Each number is 50 + 15 x the weight over its row's rms, rounded and kept within 0 to 99. Layers, rows and columns count from 0. The size before them is the row's rms in percent of the matrix's.

# layer 5 MLP down (transposed), 2048x512, rms 0.122, rows 1182-1209, columns 256-383
113:31 67 56 52 64 53 47 62 45 71 47 59 43 48 68 55 58 49 86 37 10 38 53 57 37 29 32 75 46 62 33 51 38 56 36 55 20 63 63 57 48 71 30 47 50 57 44 44 50 54 80 28 48 31 12 70 51 50 23 20 61 43 40 57 58 76 33 53 67 58 65 67 32 55 27 45 81 73 46 41 59 36 53 61 65 56 70 50 63 41 47 76 34 53 56 43 28 32 50 55 23 38 10 39 20 45 41 59 45 67 43 49 71 45 60 77 84 50 54 38 33 29 46 46 63 56 64 50
119:58 50 64 56 63 55 56 65 34 44 26 39 42 46 60 41 37 94 29 44 46 38 40 42 51 47 47 71 58 39 78 33 86 54 59 36 71 49 29 61 55 61 65 32 37 70 14 44 74 60 53 61 73 22 41 31 48 47 57 59 86 39 46 60 57 70 55 58 56 44 40 46 58 36 44 60 44 75 33 69 41 60 42 65 42 23 42 44 61 21 34 95 58 68 51 46 69 45 51 39 54 56 52 69 58 36 59 75 34 35 44 69 29 73 69 32 09 35 53 56 07 52 67 40 34 57 54 47
098:57 43 50 50 55 58 25 51 66 34 61 46 47 38 57 66 16 75 59 89 69 56 46 59 53 31 23 45 64 42 29 32 74 59 43 62 70 64 55 46 88 48 50 78 29 39 71 26 59 47 32 59 62 47 52 52 59 65 44 25 64 48 44 63 50 23 50 64 35 45 63 76 61 54 58 39 57 32 63 27 55 31 36 41 46 38 49 40 63 81 42 47 67 44 43 32 28 16 49 41 60 90 34 28 56 59 67 47 59 47 41 57 49 55 59 60 64 54 41 36 62 66 39 33 45 60 77 44
106:70 71 81 34 37 54 28 64 80 47 66 55 41 62 46 57 61 52 06 31 53 56 61 60 58 65 53 57 01 22 71 68 52 68 55 27 58 73 33 63 31 55 64 76 64 53 52 44 59 84 50 35 43 46 57 83 61 28 35 53 34 46 70 46 51 71 52 38 63 41 27 40 33 71 64 52 57 68 73 45 65 34 57 55 72 53 42 33 43 36 50 54 41 42 53 72 76 38 39 63 37 55 33 62 60 44 67 56 31 42 46 37 52 45 62 17 27 44 56 48 51 40 45 48 54 47 57 30
097:19 66 65 52 41 33 48 48 49 48 30 54 46 58 62 38 33 64 45 54 42 43 44 56 50 65 44 31 44 35 61 44 41 53 49 60 22 30 63 70 26 58 46 65 43 55 71 49 40 57 21 52 58 48 69 64 55 49 62 71 63 45 46 25 63 47 51 61 57 41 49 53 64 30 62 56 45 62 74 62 60 55 61 45 63 76 51 40 23 48 58 75 34 25 41 25 55 51 24 41 42 31 36 53 64 47 53 41 37 43 46 32 43 65 29 62 47 66 43 46 35 23 49 79 57 63 47 64
089:69 32 58 49 74 49 00 45 70 43 56 50 59 51 65 40 85 39 76 49 32 43 32 31 54 60 52 77 39 51 32 52 40 55 50 65 66 57 40 48 68 69 40 27 58 41 79 32 41 61 63 75 33 49 35 59 46 47 22 81 52 27 38 54 35 42 60 23 73 53 77 45 25 71 40 46 52 56 61 40 35 75 66 56 33 52 50 61 55 33 28 38 64 79 41 48 46 54 39 85 62 43 61 51 36 59 52 46 22 50 74 40 72 49 47 35 59 38 26 57 24 56 48 66 34 90 45 50
093:50 48 70 32 37 58 52 47 44 56 38 46 60 56 74 50 41 74 15 35 57 36 23 25 57 64 48 43 53 67 46 30 66 57 21 40 68 36 33 54 34 57 86 14 59 68 49 80 46 31 54 47 46 80 49 82 63 37 66 38 49 50 54 38 29 45 41 64 39 37 61 66 30 44 38 27 49 44 71 55 62 49 41 58 57 68 26 44 40 35 86 51 56 55 54 40 42 56 46 29 54 59 49 50 51 51 31 42 35 54 50 69 41 51 69 41 54 59 71 57 30 42 65 51 49 26 55 57
098:33 55 27 57 72 53 58 53 78 43 42 57 56 61 48 63 46 66 69 22 46 32 47 57 64 59 66 42 68 56 45 51 39 41 71 60 28 68 44 57 71 39 68 48 60 63 35 55 64 67 31 48 32 76 73 75 37 38 99 49 41 55 53 50 62 20 54 81 16 62 39 47 44 47 43 57 35 36 56 45 73 76 65 67 29 63 70 42 80 62 47 46 69 60 38 23 30 51 74 49 67 34 44 31 68 48 58 15 24 61 75 54 37 19 35 43 49 43 69 78 36 63 44 45 29 36 61 29
103:50 59 75 38 49 50 37 69 25 64 67 46 33 57 55 54 50 39 57 40 19 30 66 65 39 50 33 56 49 51 49 35 56 38 36 30 66 39 31 53 31 44 41 45 73 43 50 20 45 59 57 62 54 35 36 52 54 10 68 48 38 59 55 56 51 51 71 43 49 49 30 63 63 65 40 69 34 55 51 49 55 58 39 55 48 36 24 44 52 68 66 61 44 32 51 10 61 48 62 37 52 41 48 58 58 32 59 49 41 36 45 37 56 64 34 25 47 42 78 79 54 43 56 57 56 58 31 44
101:65 53 48 50 21 23 52 56 77 73 55 48 34 54 54 43 25 42 71 57 57 70 55 41 24 36 30 50 50 36 21 69 37 25 57 41 43 39 33 65 63 65 62 51 52 17 88 68 42 48 56 56 59 38 34 50 44 42 66 66 54 56 29 58 63 72 50 33 40 72 55 40 40 46 29 70 50 69 25 53 54 71 43 14 54 55 51 48 38 38 35 74 40 80 29 77 52 52 47 55 68 55 62 50 43 58 29 50 26 62 43 36 28 55 34 76 66 81 38 65 75 38 40 40 55 74 44 28
101:59 46 68 78 54 35 50 72 59 53 52 24 38 74 61 35 57 44 64 39 42 53 69 68 58 63 48 34 39 54 79 55 28 58 52 38 52 16 17 27 28 68 20 43 54 43 47 15 44 60 67 34 00 54 28 69 52 48 80 47 51 59 52 48 65 41 37 56 43 64 57 64 57 45 44 42 62 82 59 38 60 50 23 81 19 27 66 57 65 44 33 19 58 33 51 56 64 40 43 55 21 52 47 61 47 43 31 46 46 65 39 36 66 32 53 32 68 59 61 38 31 55 75 30 61 57 53 56
100:46 86 48 66 62 93 53 44 55 56 17 56 55 50 55 69 67 52 63 19 64 44 49 35 29 63 35 39 53 37 71 53 53 50 41 52 53 61 43 46 73 63 60 60 41 43 43 53 40 55 60 58 34 48 29 60 63 64 35 48 76 47 40 32 72 53 57 38 64 58 41 21 68 42 54 51 27 50 48 46 44 68 47 45 67 42 47 51 44 47 63 54 48 69 39 60 47 64 27 13 76 41 59 48 37 35 26 28 34 38 43 62 36 33 72 38 57 68 52 53 25 10 66 25 67 54 35 40
093:42 35 36 47 53 54 29 39 47 63 71 69 33 56 67 51 28 28 56 60 55 49 36 58 73 59 32 50 43 33 24 44 55 50 51 47 77 66 42 40 65 61 56 84 51 54 47 44 41 55 55 65 70 41 54 34 52 46 49 23 34 74 27 52 34 54 49 41 58 50 56 25 75 25 61 64 56 29 43 52 58 68 34 58 38 57 58 51 51 03 60 63 48 51 49 50 49 29 68 57 07 57 58 38 34 45 53 83 53 41 28 58 49 42 22 51 30 45 77 59 62 35 44 48 52 57 56 57
094:71 49 15 65 38 35 42 24 37 42 46 24 62 45 48 42 35 35 55 70 48 57 44 64 34 62 42 67 82 60 33 54 33 49 66 34 27 51 46 56 47 67 60 34 71 29 57 40 34 41 38 45 44 50 53 50 55 73 44 70 57 36 64 42 67 49 40 51 61 58 69 24 57 43 43 50 54 63 89 64 54 60 47 44 63 33 62 51 65 73 46 30 80 56 52 61 70 30 35 42 41 59 51 32 44 72 29 48 49 32 52 52 32 57 50 43 64 56 64 46 54 61 62 37 51 66 24 48
117:43 53 47 54 33 49 31 51 44 43 48 48 47 66 53 64 46 67 50 65 19 67 59 41 33 60 71 47 33 44 24 70 59 60 64 44 47 38 48 66 51 63 44 67 56 42 63 50 51 41 35 07 38 42 40 73 41 90 37 56 45 61 57 50 62 40 73 56 43 12 29 71 30 65 87 43 45 72 55 20 43 61 29 49 49 36 51 61 50 38 46 51 49 43 49 46 54 20 60 46 70 47 38 50 48 43 66 49 04 35 67 61 39 69 41 47 60 49 25 63 52 66 76 72 60 42 49 35
106:27 16 54 53 65 55 58 59 48 55 51 56 44 37 51 72 44 74 34 50 61 47 48 39 52 53 80 25 61 29 37 55 50 45 50 62 76 26 41 45 70 41 63 60 47 73 42 31 75 62 21 23 64 30 52 03 47 57 60 48 45 55 37 28 53 24 53 53 47 54 66 46 20 45 66 37 52 44 67 59 64 25 54 65 62 55 56 41 57 63 92 34 72 46 57 56 46 71 46 27 70 41 80 71 55 50 73 50 38 49 51 60 42 35 56 37 63 56 26 51 44 47 41 58 51 64 65 74
104:45 69 34 54 51 50 50 65 68 72 49 49 25 49 37 60 66 59 73 83 52 46 42 59 54 63 54 48 50 46 76 34 64 42 60 55 26 40 71 59 60 41 40 63 49 27 68 31 50 77 67 45 72 61 46 43 33 51 60 39 61 48 55 54 25 61 22 23 65 44 44 31 65 41 43 37 41 56 32 50 27 49 26 58 66 48 46 61 85 47 40 43 65 59 64 68 56 64 73 52 07 57 40 74 62 54 23 46 46 40 44 69 47 39 64 48 31 31 72 54 56 43 35 40 47 68 32 54
100:29 58 60 32 25 47 54 38 63 60 58 64 45 57 63 73 66 58 77 16 76 16 40 52 63 77 25 49 52 36 59 26 88 62 55 52 35 72 34 40 53 52 34 39 38 41 56 44 65 27 66 51 37 28 64 56 67 61 55 48 57 44 50 51 40 22 69 56 39 63 61 50 34 47 57 50 43 55 20 55 37 47 61 36 32 39 70 62 34 80 47 47 45 47 48 62 57 56 39 54 37 44 45 62 60 19 49 59 57 60 60 67 53 42 45 24 55 40 50 67 41 51 48 38 18 40 61 22
127:71 45 38 16 44 64 50 43 75 52 49 50 47 36 40 66 37 44 75 59 64 46 47 33 70 73 40 30 32 73 42 38 52 57 77 61 83 40 40 29 54 47 70 34 37 34 61 35 75 34 54 58 52 73 50 64 20 73 20 60 25 70 72 70 58 59 59 61 25 58 88 55 42 48 44 38 49 53 67 55 55 17 66 36 57 77 67 50 52 51 29 49 48 70 63 64 62 37 38 57 34 48 48 35 23 43 13 52 55 47 48 59 45 36 50 55 47 61 37 84 10 50 36 41 27 59 55 32
095:37 54 67 54 15 34 61 59 46 44 17 62 36 69 47 53 56 76 63 39 63 56 76 17 49 36 71 33 68 59 55 51 27 51 53 21 44 82 28 58 62 45 17 73 57 62 45 54 40 76 52 62 60 42 49 56 47 23 74 54 30 55 98 56 67 50 47 39 46 38 67 62 51 31 69 52 52 23 53 80 58 31 34 45 22 55 82 77 62 10 52 35 45 57 50 24 64 78 43 51 44 56 53 70 41 56 45 38 58 60 60 29 42 56 37 65 57 41 18 37 46 32 56 58 60 99 19 58
105:55 69 63 62 36 37 38 52 33 56 19 48 99 46 45 28 55 74 64 39 51 63 34 65 32 82 52 71 45 51 45 55 54 70 48 59 32 51 24 37 83 69 41 31 36 28 54 63 85 24 70 57 47 34 47 37 21 67 48 63 42 47 49 51 53 44 29 42 41 27 50 88 04 46 50 47 56 48 63 33 50 25 38 46 54 34 57 39 51 30 34 52 59 80 36 58 76 29 44 67 30 46 54 55 37 58 38 62 61 36 49 49 55 63 60 61 44 17 46 81 50 50 43 47 59 50 35 28
095:64 72 56 44 44 54 48 49 42 50 50 54 69 54 52 54 51 63 61 32 49 55 65 52 28 18 53 64 42 34 49 53 76 25 39 38 48 81 33 58 30 57 53 64 65 51 30 64 35 30 31 40 35 22 44 61 26 26 49 34 47 73 51 42 45 56 46 48 51 13 43 73 41 52 19 62 59 50 45 70 69 69 55 52 53 65 41 48 23 67 38 30 55 48 49 34 68 87 28 55 32 49 74 58 21 63 53 75 63 62 40 41 50 79 43 44 41 47 47 21 37 46 02 42 43 51 50 55
094:41 45 49 77 65 32 51 59 55 52 57 48 58 46 34 46 46 84 60 40 57 65 32 28 41 27 57 82 57 26 37 52 55 43 48 26 18 68 50 43 81 37 32 38 62 60 64 60 71 54 16 48 85 33 11 49 57 57 65 66 25 57 58 60 56 45 62 72 38 47 39 48 37 67 37 44 58 54 48 43 54 49 39 46 70 40 41 52 43 49 68 94 77 46 45 40 68 48 38 39 62 52 49 50 32 59 37 27 40 44 38 38 46 66 56 41 55 42 58 58 31 56 61 82 50 53 34 86
094:52 43 53 37 23 45 57 51 49 63 48 54 61 47 53 41 22 61 68 56 65 60 37 50 45 61 44 40 46 57 79 58 92 65 42 41 47 61 31 77 31 52 43 53 42 24 75 61 59 68 49 54 29 52 36 67 20 65 24 92 38 35 50 70 40 53 49 46 53 33 54 71 50 52 83 86 59 49 48 59 60 53 45 63 37 55 70 49 87 18 48 82 59 35 39 63 40 63 41 97 35 54 57 46 67 53 30 46 45 37 30 65 67 37 65 47 55 39 44 86 48 62 27 40 37 54 41 59
099:80 43 45 37 63 44 43 70 26 47 59 61 53 42 24 47 39 56 46 53 55 49 36 44 42 52 59 62 43 54 48 61 50 66 47 64 48 00 76 58 43 36 36 74 66 51 61 45 60 42 69 26 44 52 40 33 67 53 49 58 64 34 50 42 53 54 36 47 38 51 82 42 41 51 50 47 43 43 56 45 69 34 43 59 52 31 49 30 59 64 51 57 87 32 57 37 40 83 67 42 55 56 52 58 83 61 57 61 41 38 69 25 18 38 35 35 60 34 51 38 62 63 74 54 65 36 37 76
093:58 67 61 35 60 73 49 33 46 65 61 30 41 56 58 44 49 45 53 61 51 33 42 64 65 64 43 25 36 50 62 46 69 66 59 50 37 80 29 64 62 30 33 54 48 63 48 36 50 32 70 33 70 55 53 23 60 51 68 57 28 52 61 44 63 50 50 48 45 29 75 40 30 75 54 79 42 59 72 59 72 45 48 52 61 15 63 55 50 38 29 49 36 46 52 48 41 51 68 20 31 59 69 31 25 44 61 57 70 53 47 43 29 60 47 30 82 70 59 36 54 62 53 32 45 31 52 48
096:61 64 50 31 55 50 49 63 02 46 46 63 69 35 57 55 49 39 56 60 46 49 39 49 71 44 38 56 65 41 56 55 39 37 64 45 49 57 70 69 81 73 48 22 31 43 62 41 46 24 66 49 43 22 38 80 36 33 57 65 52 62 50 79 34 32 51 57 40 40 45 34 64 22 37 41 48 74 55 57 49 57 46 31 49 49 63 51 65 43 54 46 56 49 53 87 48 60 53 52 45 14 78 60 31 52 54 30 78 50 41 63 15 27 59 59 67 58 68 72 46 44 67 81 60 55 45 42
112:63 45 33 51 38 33 38 68 62 19 67 36 29 49 23 36 68 52 39 44 29 44 26 47 41 51 50 41 69 57 67 51 64 42 41 51 71 71 60 46 63 48 56 75 43 35 38 56 38 59 67 54 65 58 60 61 40 57 71 32 57 50 96 63 33 56 40 65 50 34 57 56 51 34 51 48 55 54 44 48 31 57 47 58 74 55 54 41 67 63 41 63 62 63 28 50 36 52 62 50 42 50 42 63 52 46 48 25 59 35 51 52 49 80 65 51 55 34 34 44 46 44 56 57 44 54 55 55
# layer 5 MLP up, 2048x512, rms 0.119, rows 1183-1209, columns 256-383
118:45 74 38 31 22 68 79 58 33 64 75 54 70 60 49 36 23 53 66 38 60 56 59 62 56 52 57 38 41 73 51 64 68 55 34 24 46 61 38 66 57 44 39 58 53 42 07 59 27 44 09 67 52 40 60 38 54 57 50 89 36 62 54 36 64 50 44 37 44 88 47 34 59 66 54 62 53 64 30 09 57 77 34 48 61 43 08 50 67 50 34 36 53 48 45 56 48 60 58 60 52 45 04 53 41 27 56 47 60 58 38 36 74 46 26 43 58 19 21 41 42 56 42 45 47 17 60 40
101:39 72 59 65 66 42 55 58 66 32 23 42 15 52 44 45 64 61 75 44 31 61 37 26 48 07 39 80 57 56 75 44 49 65 63 48 57 44 42 32 31 36 76 32 39 69 49 75 57 67 53 35 50 68 69 50 46 58 24 53 70 49 32 40 25 45 33 64 34 62 68 84 68 63 69 93 47 49 60 48 66 77 52 39 47 57 59 43 78 38 26 55 65 53 65 47 47 55 63 52 47 44 82 47 53 49 40 54 43 41 41 46 53 58 60 20 63 56 61 50 72 70 67 34 43 50 23 20
104:60 54 55 30 21 48 44 33 55 25 54 57 69 63 49 51 08 80 39 80 39 50 60 33 53 64 28 48 60 41 60 55 57 55 52 95 46 42 52 47 33 57 37 52 33 12 60 74 88 71 42 66 50 51 31 44 43 56 45 58 72 47 42 60 64 42 51 60 49 45 71 26 63 36 56 64 28 46 58 39 54 51 61 43 30 69 22 50 31 58 48 58 37 67 52 36 46 70 61 31 23 54 39 60 59 64 40 29 40 49 44 59 55 47 25 50 72 61 68 57 89 51 80 53 56 65 47 56
093:65 31 44 51 18 24 69 45 34 73 44 41 55 44 42 55 59 48 68 40 31 66 68 56 44 73 45 49 35 53 48 62 90 43 47 65 16 38 43 33 46 44 63 18 65 41 34 40 38 41 63 54 25 49 49 65 74 66 42 65 66 67 47 62 49 56 51 45 41 35 40 51 56 83 54 46 42 56 56 71 32 57 48 39 51 43 43 30 59 66 53 32 48 43 32 60 00 41 50 55 39 35 47 63 48 16 57 48 45 72 73 44 39 63 44 15 37 44 50 28 37 75 36 37 38 50 46 37
093:40 49 66 59 61 65 60 37 61 52 50 49 22 51 54 46 50 24 44 33 52 69 69 43 67 64 57 43 38 54 57 39 50 69 26 54 28 44 34 42 42 35 49 67 70 56 33 46 71 50 49 44 43 77 64 47 64 56 56 04 52 64 30 51 42 39 60 36 50 45 62 30 53 69 62 45 58 62 48 60 61 34 48 60 84 36 41 35 50 63 80 69 53 17 64 32 63 49 54 30 43 48 34 45 75 31 53 50 66 36 46 34 60 44 47 84 61 49 74 32 75 34 46 45 77 20 43 41
100:44 77 43 75 83 43 64 39 58 66 22 52 55 49 50 27 54 52 64 70 64 53 65 38 68 66 65 35 28 31 71 68 60 49 20 46 53 37 36 40 48 49 53 46 44 40 60 26 54 56 61 42 41 50 84 27 30 66 17 45 47 32 24 50 71 42 53 41 43 46 50 50 65 32 57 24 42 55 66 28 70 60 80 55 44 27 48 39 71 60 45 68 73 35 52 30 65 20 73 25 49 50 54 86 64 31 39 37 51 60 50 28 39 65 40 65 47 12 58 30 73 53 31 61 53 54 36 33
099:46 63 52 26 41 61 69 67 45 40 56 46 31 37 36 58 67 18 57 79 65 54 49 54 70 51 72 43 48 53 57 46 63 55 41 64 22 37 31 36 21 48 57 58 23 55 48 55 25 54 69 44 50 64 35 53 84 73 36 49 21 61 41 68 37 29 68 54 39 57 32 57 19 47 59 36 52 60 55 54 73 66 43 68 65 23 60 49 21 47 47 48 40 28 44 30 50 61 45 36 81 15 84 72 62 53 76 55 18 79 51 69 66 39 50 66 29 75 36 43 50 36 30 69 65 54 51 35
105:62 40 52 45 44 68 57 70 49 73 57 54 53 55 50 51 52 64 20 34 62 46 45 52 52 78 60 52 40 60 42 63 46 27 24 62 56 69 66 42 63 44 46 40 66 45 60 57 62 23 52 68 46 67 51 24 55 48 35 77 36 39 28 45 37 24 64 43 38 42 00 80 62 37 82 58 40 38 33 37 43 25 62 50 53 67 33 46 40 48 93 59 58 45 46 40 47 54 39 47 60 31 36 31 35 21 23 51 31 62 14 78 61 58 66 76 75 44 71 67 73 53 39 53 57 55 76 49
095:50 77 42 27 70 84 56 56 47 28 44 41 41 58 47 46 67 53 39 32 47 65 48 55 85 61 66 62 46 43 47 17 51 61 43 25 87 71 66 74 39 55 62 65 39 93 43 49 65 68 51 38 54 32 26 56 41 43 54 29 55 54 65 43 33 42 51 61 28 39 60 31 59 67 39 41 35 44 39 60 76 28 47 59 46 39 35 51 68 54 71 42 47 48 75 58 23 45 49 32 57 61 53 46 65 53 67 46 68 64 38 57 62 54 69 41 26 60 46 24 45 44 59 44 34 23 79 33
096:50 50 50 49 50 61 63 35 32 23 98 59 81 48 61 52 42 64 61 13 44 56 30 77 70 55 66 65 67 40 55 46 92 67 60 47 43 73 50 73 40 81 45 56 51 50 60 63 53 63 47 37 39 52 38 66 56 74 41 58 64 53 58 55 39 47 68 45 50 66 63 53 52 32 46 62 63 27 43 56 65 66 52 27 50 40 37 44 38 56 48 68 61 33 70 39 50 43 64 53 53 69 49 36 35 85 33 55 46 45 39 25 41 46 51 49 71 40 17 39 54 31 49 82 63 48 26 51
102:41 60 52 30 58 54 92 65 58 39 43 31 64 50 80 30 39 58 53 41 36 44 45 44 34 44 44 40 66 71 64 41 87 36 56 49 44 54 51 42 54 38 49 63 34 47 46 69 47 41 58 18 54 49 46 46 53 36 40 71 80 40 64 62 48 40 44 66 75 26 51 82 43 90 24 49 53 59 77 26 37 62 24 47 50 49 43 53 54 71 69 32 52 53 52 59 78 52 57 50 42 42 41 36 80 34 64 45 41 31 53 64 64 99 28 50 76 45 61 48 50 57 49 64 46 36 71 46
095:82 85 28 64 40 50 58 61 42 38 41 48 61 65 75 27 81 46 41 61 40 40 55 61 41 68 52 66 48 73 54 57 45 50 80 16 39 33 43 37 60 02 46 65 41 58 42 47 53 45 55 37 46 23 33 44 44 47 45 49 56 49 51 72 35 55 31 46 43 79 77 51 41 28 50 42 41 78 41 54 25 45 58 37 53 66 12 72 52 33 37 61 36 53 31 33 66 67 48 51 47 55 44 45 55 29 42 40 29 74 37 56 40 27 61 40 47 47 36 49 59 52 48 55 70 28 41 25
105:53 26 33 70 40 65 35 50 43 69 79 47 55 49 30 15 32 58 58 53 55 41 49 51 61 58 56 04 52 41 61 71 49 44 32 99 66 36 43 63 63 31 51 77 34 36 32 42 48 25 61 84 52 43 44 45 34 57 55 53 59 65 42 63 70 54 52 33 55 59 33 49 70 48 86 65 46 39 26 65 53 48 51 42 44 63 29 62 47 54 50 49 53 48 42 15 49 43 66 35 57 47 47 76 55 37 39 34 51 59 78 62 71 46 58 62 50 32 54 54 38 70 36 42 36 52 59 69
113:37 59 27 78 69 38 45 48 55 50 44 35 51 59 15 60 40 44 61 39 65 47 17 46 62 36 33 62 68 57 54 56 71 20 53 24 49 57 81 83 33 54 64 71 60 74 49 48 65 38 17 73 61 80 69 28 45 57 44 57 35 32 57 42 52 61 47 45 37 54 40 55 60 60 27 46 25 29 39 53 29 72 56 55 69 35 30 36 73 66 12 45 71 63 21 55 43 76 57 43 28 64 56 64 43 81 45 72 88 52 46 51 57 47 49 55 52 62 71 55 59 39 61 73 51 25 34 28
104:46 44 43 18 50 50 49 48 69 45 41 47 82 83 57 48 53 40 00 48 52 71 52 38 41 62 52 53 48 45 56 70 52 50 79 58 54 47 54 39 70 47 66 57 58 49 44 61 30 46 58 74 50 63 06 26 24 38 57 60 42 59 42 36 68 44 60 35 27 64 58 36 20 68 44 57 29 16 63 36 65 25 39 82 25 63 57 61 39 59 08 52 68 39 34 40 27 42 21 39 43 52 45 62 75 48 67 62 67 52 50 72 50 35 66 53 49 60 71 62 50 73 40 49 34 60 52 33
095:35 61 36 28 36 38 38 85 66 43 41 63 36 41 35 44 69 34 08 44 52 91 31 60 61 56 46 61 32 64 54 41 54 53 63 42 64 44 64 41 43 59 46 65 49 70 51 65 37 53 43 48 78 59 52 46 68 62 57 49 56 29 29 39 39 58 21 68 41 38 42 57 44 64 19 46 40 43 65 65 72 41 43 70 35 26 47 42 44 55 51 41 50 73 48 48 24 70 51 89 55 25 53 21 52 35 52 42 37 36 78 36 65 62 21 47 45 64 56 73 62 48 52 79 52 21 85 56
097:34 62 53 68 56 46 53 43 40 38 70 52 38 67 54 46 39 44 41 36 56 70 21 37 29 47 28 40 62 52 45 41 52 99 60 34 34 39 74 66 54 47 62 47 50 61 65 39 38 61 39 49 50 60 51 59 73 63 48 34 46 40 55 50 41 81 39 70 49 45 48 49 42 42 68 67 45 60 70 30 37 50 73 53 29 46 33 20 33 63 40 47 37 71 41 52 42 56 60 50 36 51 25 62 67 19 51 58 44 19 37 52 44 51 61 35 94 49 67 58 77 58 46 56 35 31 48 40
106:49 45 33 20 52 53 86 63 53 41 57 24 75 42 56 62 54 26 70 61 67 56 56 55 61 64 54 47 34 36 47 32 56 42 61 66 56 22 37 21 58 46 38 55 68 55 66 71 51 77 42 45 52 57 52 52 33 64 45 66 27 66 57 55 60 52 28 39 41 57 70 72 25 53 24 37 58 65 24 57 41 55 54 69 57 40 63 75 19 74 27 42 28 52 67 48 45 37 57 61 49 47 27 35 39 35 53 71 36 50 42 45 53 49 48 60 53 41 59 37 33 69 45 24 27 29 56 54
102:50 41 68 13 58 50 52 67 56 65 31 59 63 50 36 57 50 63 48 63 23 54 50 48 49 36 63 17 28 30 49 72 43 70 50 53 50 70 53 44 77 40 24 54 61 45 73 55 54 71 46 52 44 64 24 41 48 46 57 48 35 42 73 52 60 41 58 37 59 35 57 40 63 48 51 48 26 28 49 42 68 36 42 57 44 64 59 58 58 07 51 49 40 41 80 52 64 62 71 59 38 55 19 60 22 43 73 69 78 54 34 52 33 23 46 72 39 61 37 59 68 26 39 40 64 64 23 42
103:52 42 65 08 28 87 43 49 41 50 54 66 42 41 56 31 64 38 36 45 59 55 08 35 69 45 67 49 39 60 35 70 52 51 39 61 47 48 64 43 26 33 19 34 56 68 54 32 50 50 31 70 35 55 35 50 56 63 47 65 58 55 52 35 53 51 62 26 49 56 73 38 48 57 52 24 60 49 66 32 59 67 64 35 53 56 00 54 51 54 66 46 30 61 44 47 54 65 46 44 47 53 55 41 36 39 55 60 63 62 40 49 60 58 59 74 41 65 29 44 46 43 45 66 35 14 70 44
098:38 56 65 48 59 61 45 14 66 49 46 37 39 69 53 53 34 63 26 12 39 66 67 44 43 42 41 32 37 26 69 32 67 84 45 50 52 50 58 30 54 59 61 93 70 69 55 66 65 44 37 52 54 67 81 53 22 82 28 28 47 25 52 47 45 55 56 65 54 48 53 78 54 43 65 43 46 24 53 68 66 63 68 48 35 45 57 43 52 56 66 37 48 35 82 56 67 67 45 45 49 25 52 50 33 48 35 41 46 72 50 61 49 47 43 64 45 20 69 40 70 54 58 45 46 47 45 59
092:69 36 56 34 67 25 54 64 35 49 39 62 56 54 31 53 47 42 47 42 55 46 49 45 28 64 40 57 30 57 56 39 70 39 50 35 46 58 59 53 55 76 27 24 43 35 49 34 49 74 28 63 36 61 72 47 76 75 61 33 23 29 30 59 35 59 63 50 19 44 65 42 29 37 32 47 45 63 67 34 57 63 63 68 47 51 57 51 40 35 53 53 68 80 29 43 49 41 35 33 50 42 67 54 47 30 37 51 66 37 34 26 52 55 47 58 28 51 01 72 12 44 46 57 40 63 42 54
095:37 36 31 50 66 38 39 55 87 49 39 52 45 66 69 44 66 54 22 56 64 37 68 68 62 37 53 46 38 70 41 48 59 51 47 50 32 37 61 49 41 33 70 68 48 50 59 46 60 69 32 41 60 61 14 16 31 49 44 76 45 46 36 53 46 61 70 72 35 36 37 35 59 49 67 61 29 81 34 46 16 46 52 35 56 27 47 75 39 51 36 53 31 43 54 38 42 32 36 59 49 45 36 50 66 39 49 61 39 47 52 64 56 45 51 14 41 09 47 37 60 63 87 66 74 11 55 56
103:65 50 53 28 37 27 35 62 75 41 60 42 61 68 65 49 66 79 59 76 54 57 36 50 59 53 22 67 19 41 60 40 55 61 63 69 49 51 36 63 36 48 53 51 70 37 67 47 44 39 57 12 40 40 59 51 76 45 47 51 36 60 24 34 56 66 52 44 15 55 39 64 40 38 49 46 38 69 33 39 30 37 42 60 51 42 48 68 52 50 52 51 49 41 72 45 36 61 52 67 48 41 54 52 46 58 56 44 53 45 65 00 43 30 39 64 47 39 48 66 81 51 68 55 72 32 55 65
095:45 60 38 46 49 44 29 43 48 39 56 68 60 42 34 16 54 67 55 34 64 31 61 68 81 58 51 61 62 61 46 22 58 87 84 38 35 46 41 39 65 61 68 67 52 81 60 24 46 61 25 32 49 56 61 35 74 31 28 30 54 22 50 71 49 53 66 47 57 18 22 66 61 60 64 34 50 54 52 37 68 46 76 59 73 53 57 70 62 44 64 37 36 58 40 14 24 64 62 48 57 23 42 53 55 60 65 34 82 32 26 51 37 31 51 58 64 34 28 66 66 54 64 45 74 40 42 34
096:53 66 58 80 38 55 54 63 42 43 73 55 69 40 67 53 57 62 38 28 33 52 51 48 27 70 49 57 53 66 40 60 39 57 63 32 49 51 46 33 79 43 55 31 39 28 69 60 38 34 43 56 53 55 41 56 59 45 37 50 66 54 44 71 59 38 39 63 35 59 47 49 63 53 44 27 49 54 52 26 79 54 48 53 35 20 46 74 55 55 59 37 56 46 50 20 47 18 72 48 39 36 72 34 51 50 36 14 52 15 55 45 35 56 22 56 74 58 42 55 66 38 82 66 63 74 40 78
107:36 51 38 60 55 59 51 60 49 58 23 40 46 63 41 63 52 33 64 60 28 48 36 46 66 48 45 39 44 60 43 41 51 74 48 51 44 54 47 39 45 80 62 61 36 34 39 62 38 74 45 41 49 59 34 61 58 52 26 27 35 49 62 65 30 46 41 47 41 61 60 40 32 63 40 84 52 55 78 48 37 61 47 60 72 37 81 58 62 62 37 49 67 61 41 50 57 65 62 71 58 45 60 62 51 49 46 53 73 70 49 37 55 55 41 94 45 04 45 52 69 36 29 35 67 47 46 31